Weights of a small transformer language model: MLP 512 quick GELU, 2.24M parameters.
Each number is 50 + 15 x the weight over its row's rms, rounded and kept within 0 to 99. Layers, rows and columns count from 0. The size before them is the row's rms in percent of the matrix's.

# down: layer 5 MLP down (transposed), 512x128, rms 0.559, rows 408-420, columns 0-127
# up: layer 5 MLP up, 512x128, rms 0.564, rows 409-420, columns 0-127
down408 092:54 47 47 71 44 44 59 58 88 51 64 41 80 31 33 53 29 48 39 35 42 38 41 34 48 20 47 46 50 51 49 54 60 35 37 80 49 61 73 64 63 58 34 43 58 43 53 37 42 36 33 62 55 25 50 38 50 28 42 60 43 62 63 53 29 76 64 28 16 48 67 49 44 43 36 49 44 65 30 40 35 43 69 71 46 67 55 40 62 46 61 63 34 58 34 50 23 53 40 44 53 43 68 40 22 66 68 00 40 33 37 54 56 51 44 52 55 26 49 39 29 18 55 77 26 62 48 55
up409 094:49 35 70 73 57 60 39 52 31 19 78 57 32 46 60 55 30 45 59 43 59 58 31 49 54 32 61 70 63 40 30 40 42 57 58 59 51 59 61 87 38 66 61 66 46 62 38 67 62 50 52 59 60 65 45 53 59 45 71 68 31 50 35 51 56 43 39 44 36 32 30 26 26 26 48 38 54 66 32 87 70 48 66 42 49 38 38 66 53 46 37 40 44 51 42 54 76 39 89 58 17 31 28 56 51 50 62 37 45 62 41 69 39 50 57 72 14 50 46 43 33 59 66 35 57 34 75 83
down409 091:63 47 58 44 53 32 70 53 56 61 31 47 69 60 72 62 55 62 45 52 72 51 54 70 60 39 58 46 38 63 80 58 23 47 46 61 22 29 51 02 79 37 58 47 40 47 68 45 35 57 54 46 38 43 50 60 51 46 58 56 44 40 52 66 32 55 51 70 15 37 74 20 42 48 42 56 38 49 72 40 40 61 69 49 50 60 40 47 46 56 53 60 37 44 27 52 31 46 43 48 63 36 39 47 59 65 46 60 70 34 86 42 42 64 74 45 64 43 73 66 46 62 72 86 04 77 47 35
up410 095:52 30 27 79 39 60 32 64 47 73 51 39 65 29 24 69 39 38 76 44 72 38 41 73 80 55 52 73 37 32 47 51 38 57 43 14 59 60 28 68 52 62 63 26 34 43 60 41 37 61 54 45 54 29 62 53 32 16 54 45 67 63 51 76 53 43 19 61 52 38 82 48 61 75 48 45 64 65 51 45 77 21 41 47 54 57 45 45 75 62 66 42 50 55 41 44 52 31 74 25 55 75 53 49 58 58 47 51 55 54 61 67 53 31 64 49 51 44 52 34 45 26 58 63 75 25 44 42
down410 100:47 30 55 54 41 51 82 68 56 43 70 61 43 18 66 59 46 54 51 77 33 45 54 25 62 37 27 53 52 53 59 62 62 15 63 41 22 76 79 47 75 35 86 66 38 50 42 54 35 60 41 51 41 54 47 62 32 43 37 40 48 58 39 32 39 57 56 38 36 27 70 35 40 60 31 62 58 47 47 30 40 56 45 62 50 82 54 36 73 35 62 55 55 72 59 67 59 50 82 58 76 24 52 30 73 48 29 58 31 38 45 37 46 32 33 27 65 44 55 49 38 35 63 37 67 51 47 70
up411 097:48 43 53 23 47 35 37 49 28 46 44 60 55 19 53 54 57 56 56 81 52 48 28 55 52 64 52 69 31 73 65 17 63 48 44 42 42 34 32 31 41 36 65 55 21 51 63 53 35 49 40 54 86 41 49 54 42 36 48 36 40 55 30 41 77 54 36 73 35 57 77 57 55 65 67 69 40 78 58 61 40 75 39 49 62 41 87 33 46 68 46 50 46 55 78 45 50 58 77 32 50 23 47 69 71 60 65 61 56 56 42 46 33 44 75 27 87 32 25 45 63 57 38 44 57 44 55 51
down411 093:49 66 68 36 44 57 84 48 38 60 47 65 55 57 58 53 73 46 67 33 57 72 53 03 49 39 65 42 47 63 54 66 67 51 53 44 49 76 57 43 50 63 52 63 89 58 34 57 54 38 41 70 54 53 65 62 57 39 63 76 43 47 55 35 56 37 42 46 30 38 55 39 60 54 50 28 47 43 10 68 47 47 35 44 73 43 31 45 77 73 39 44 35 46 30 68 33 46 46 54 38 65 46 40 25 47 72 59 57 37 41 20 69 33 44 51 66 64 22 93 43 75 71 42 41 50 35 47
up412 093:48 35 81 41 62 51 40 76 50 54 34 69 44 50 68 46 65 29 53 75 70 71 43 28 65 49 57 39 52 38 42 55 35 77 64 43 82 55 50 50 43 52 49 47 65 46 28 53 36 37 34 36 33 56 40 52 46 38 35 52 35 57 58 62 58 44 46 74 47 69 42 53 62 18 39 58 88 56 40 63 35 43 44 44 52 62 42 67 73 74 32 56 73 62 79 23 49 54 54 54 38 43 36 80 59 45 97 53 35 34 47 38 34 52 39 58 57 41 34 42 38 34 23 51 80 64 57 19
down412 106:58 30 48 36 56 28 55 57 86 68 51 65 36 53 80 67 22 44 46 42 51 48 49 60 72 37 53 53 49 60 28 59 58 36 48 28 48 23 54 63 33 48 57 71 57 50 45 61 43 56 43 89 37 29 69 63 16 58 68 73 47 56 21 36 54 68 60 41 29 37 24 55 65 59 62 33 53 29 58 45 65 61 70 52 50 41 44 29 69 32 38 48 48 38 48 54 43 39 48 89 80 46 46 45 26 40 37 76 54 30 39 55 50 25 70 61 60 45 43 69 50 39 60 44 55 41 47 81
up413 102:47 26 35 35 48 72 87 40 43 47 47 48 51 54 66 47 48 59 75 54 33 34 63 43 40 32 23 38 58 60 36 69 51 62 49 59 63 33 58 57 47 63 45 42 46 27 54 71 48 46 62 63 64 35 51 57 55 34 63 54 41 18 54 24 41 24 48 42 49 41 63 74 58 37 74 45 25 46 47 66 41 43 41 49 63 61 57 77 37 34 42 03 50 66 54 56 40 74 79 48 27 58 49 22 47 47 64 65 52 81 34 30 49 66 61 47 76 35 90 35 45 54 58 25 62 62 57 57
down413 097:50 52 36 50 51 40 51 41 44 36 55 65 58 36 34 67 42 64 39 39 71 70 60 56 57 78 76 32 69 27 55 55 72 58 38 25 45 46 59 32 52 62 71 49 57 40 75 43 48 39 53 63 33 67 59 59 13 47 60 21 59 40 52 63 47 26 54 48 22 70 32 25 49 34 34 45 64 43 49 28 48 43 66 60 50 49 41 72 53 76 74 60 26 61 30 54 60 23 50 34 66 44 57 46 44 51 35 33 51 37 57 45 84 34 23 27 51 70 24 47 28 69 74 32 39 35 43 32
up414 096:57 62 42 71 50 48 67 38 50 48 36 29 56 49 47 65 24 42 53 57 53 64 61 71 30 54 43 58 34 55 55 29 48 69 42 65 54 25 52 38 53 66 38 37 55 46 65 33 42 52 66 80 61 39 54 43 52 54 40 58 40 49 19 65 59 49 65 61 57 31 27 60 38 50 51 52 51 35 62 60 47 18 36 48 65 71 52 63 91 30 21 33 22 65 55 34 65 33 49 07 62 47 58 71 53 74 28 55 57 51 42 24 47 47 46 36 50 56 76 64 24 69 14 61 31 79 45 53
down414 109:45 38 58 67 29 39 33 49 77 39 70 43 50 50 51 48 40 60 43 27 56 28 25 46 53 40 37 57 27 82 47 60 40 41 44 18 19 50 30 57 32 26 48 51 67 36 60 57 88 62 68 57 39 68 14 44 56 57 43 59 59 40 35 33 47 49 33 45 42 43 55 49 54 60 45 55 00 67 78 45 39 49 35 46 49 27 65 56 47 40 87 28 38 39 37 53 39 26 47 44 53 64 52 53 32 43 63 32 71 45 52 53 43 54 56 42 47 48 63 17 54 42 35 58 65 32 66 33
up415 099:49 42 61 70 33 50 67 65 41 50 41 20 51 46 36 39 51 41 44 70 03 50 36 26 43 36 46 59 62 32 50 32 56 62 59 31 48 50 50 53 38 55 53 26 87 52 30 10 68 47 46 25 49 45 59 31 64 43 41 43 50 37 34 63 65 61 45 78 68 56 60 59 54 30 43 67 72 53 50 39 54 46 61 49 37 43 64 42 66 30 63 27 26 48 69 68 68 54 57 77 27 38 76 59 64 15 49 35 15 27 59 68 53 49 58 75 39 41 51 58 35 45 55 40 46 40 41 44
down415 107:40 19 61 52 55 55 46 50 43 58 47 38 41 40 28 78 63 58 46 73 25 36 46 56 54 71 52 57 45 67 10 41 50 51 56 25 52 66 46 76 46 87 47 36 64 65 36 46 40 64 25 41 42 59 85 48 69 43 13 55 29 72 58 57 20 13 62 62 47 28 68 30 51 51 52 33 74 50 68 49 45 39 54 77 49 59 67 35 54 39 64 53 21 56 38 33 48 59 66 60 46 53 49 55 60 41 42 56 51 39 70 41 63 41 64 73 37 48 42 25 37 64 56 61 40 64 75 45
up416 109:54 49 48 80 46 42 59 46 64 58 67 48 64 41 60 73 25 63 72 72 33 30 64 57 37 66 26 21 64 53 48 57 49 21 55 44 69 65 39 51 38 53 83 45 54 37 69 63 65 48 59 73 24 74 47 53 60 47 77 46 29 22 54 68 28 74 53 35 62 41 40 35 50 58 66 62 49 57 49 24 78 74 35 30 74 55 56 66 44 61 54 43 18 41 45 53 52 48 49 53 51 40 32 55 28 60 44 66 50 66 45 52 61 76 46 68 30 49 64 23 39 18 38 36 39 44 30 47
down416 097:56 50 55 58 54 57 90 53 48 37 54 67 63 64 69 42 58 29 56 61 68 38 54 86 52 46 60 38 62 51 47 67 52 60 29 58 53 35 60 61 67 51 37 63 41 27 07 34 55 47 48 44 55 19 34 83 47 44 15 38 36 58 52 56 59 87 51 64 22 38 71 69 50 79 41 48 75 47 71 61 61 74 60 47 36 48 19 49 50 49 45 40 57 52 62 74 25 43 63 30 62 51 58 68 52 62 50 65 57 58 57 46 56 32 54 40 60 56 73 55 68 80 40 47 65 74 46 44
up417 098:54 64 48 40 49 42 65 59 53 58 41 65 59 17 38 66 42 57 47 77 50 55 43 33 47 07 55 72 55 51 34 51 76 39 36 92 29 43 51 53 61 36 60 54 35 39 17 66 48 78 64 30 23 73 39 52 52 60 58 23 51 54 28 56 52 49 29 65 49 59 36 51 36 53 44 52 49 43 43 17 51 58 60 58 56 59 55 73 45 42 60 49 36 57 52 47 41 69 38 22 60 30 14 44 59 53 22 59 49 47 54 74 62 51 66 41 56 71 55 63 69 57 27 67 47 32 82 77
down417 104:53 66 41 55 62 59 87 51 54 64 60 64 50 34 67 44 20 62 46 43 57 40 39 58 62 54 69 08 58 58 66 54 24 54 60 47 52 46 42 69 46 59 72 70 00 41 84 74 53 43 49 65 35 46 52 24 36 67 35 44 54 59 18 44 40 65 53 46 28 47 24 22 33 46 43 42 58 56 54 32 59 44 25 55 26 36 38 61 57 45 52 28 54 58 44 55 60 57 61 41 71 42 53 32 54 32 56 69 54 29 63 31 51 60 55 42 33 39 43 52 47 43 84 64 63 34 34 57
up418 096:48 41 37 62 61 56 40 66 68 31 53 35 38 78 50 66 46 77 76 43 79 50 51 68 36 37 59 44 51 39 69 64 62 44 37 50 47 56 42 29 52 73 41 41 60 43 68 47 49 64 27 66 65 52 53 43 24 39 76 43 69 31 55 64 22 33 36 61 73 34 61 32 45 29 45 42 56 64 66 40 70 45 65 54 67 37 75 40 57 90 52 42 44 16 77 34 44 50 32 36 65 72 48 45 72 21 52 45 85 36 46 47 42 45 37 54 42 29 39 55 68 64 29 54 47 70 34 52
down418 090:34 51 58 92 61 23 49 65 44 64 54 65 26 52 53 39 33 47 50 35 57 54 51 43 51 45 65 64 70 55 29 43 44 45 39 51 44 57 54 76 97 27 64 78 71 34 34 54 82 34 39 67 41 54 35 21 33 56 74 46 37 74 37 51 34 51 44 38 48 48 56 26 54 68 37 55 33 56 56 48 49 45 54 56 58 55 31 38 49 46 56 23 33 46 13 56 29 54 50 50 57 54 67 51 28 78 48 75 62 36 52 51 52 35 31 37 55 38 47 71 37 58 79 20 58 58 68 37
up419 115:22 65 66 51 71 47 59 23 45 52 53 51 40 57 41 63 85 31 50 49 64 75 40 47 56 46 33 23 92 57 36 40 63 34 59 77 54 34 45 31 76 56 54 55 35 40 32 50 56 40 56 62 70 43 33 45 53 38 48 25 65 53 52 41 57 59 44 77 26 53 37 53 60 52 39 24 53 42 51 29 69 71 45 48 55 44 66 19 76 40 59 83 36 80 70 51 65 61 61 45 61 43 38 66 59 48 63 64 53 33 48 81 43 62 79 43 47 46 29 31 62 26 50 45 54 49 68 61
down419 100:70 72 53 44 43 53 52 51 77 42 62 48 32 48 41 34 30 58 49 76 41 50 68 47 50 43 43 60 42 58 76 42 71 32 64 51 56 72 26 40 54 79 40 00 37 81 67 49 53 65 55 50 25 32 57 48 57 52 58 73 32 34 50 49 63 46 47 35 78 48 45 57 43 46 70 54 45 56 47 94 39 65 42 49 31 53 40 39 58 47 36 58 50 68 59 45 32 56 34 55 57 33 45 46 49 26 39 63 56 35 51 85 54 11 43 26 62 46 69 69 35 56 34 47 40 52 35 49
up420 105:51 42 44 60 54 68 64 35 62 31 53 21 20 86 46 56 60 47 59 73 30 90 74 32 44 42 32 46 48 41 42 65 63 47 57 64 49 49 46 59 63 36 48 46 32 28 59 39 59 63 63 87 46 46 51 57 30 35 54 22 64 55 33 62 59 52 59 42 54 67 47 55 43 63 66 51 28 32 14 49 51 20 42 65 66 51 52 56 12 71 52 34 61 35 51 58 43 54 62 75 52 22 52 63 52 66 74 62 48 44 44 16 49 43 38 37 52 54 34 39 66 55 75 49 80 67 56 48
down420 109:54 55 52 53 46 50 83 58 31 64 53 52 25 34 51 24 44 40 84 71 15 71 59 28 61 49 59 39 53 57 53 63 44 51 40 41 56 48 46 52 65 75 58 45 41 28 64 53 56 57 34 48 38 56 32 55 73 59 59 56 31 42 61 67 29 46 56 67 52 32 50 30 69 36 56 75 40 57 40 17 23 38 49 59 84 59 48 32 43 42 26 41 46 37 63 46 59 44 62 63 31 47 56 44 18 67 68 49 50 43 45 08 63 65 31 74 59 72 44 34 65 59 74 21 39 52 68 35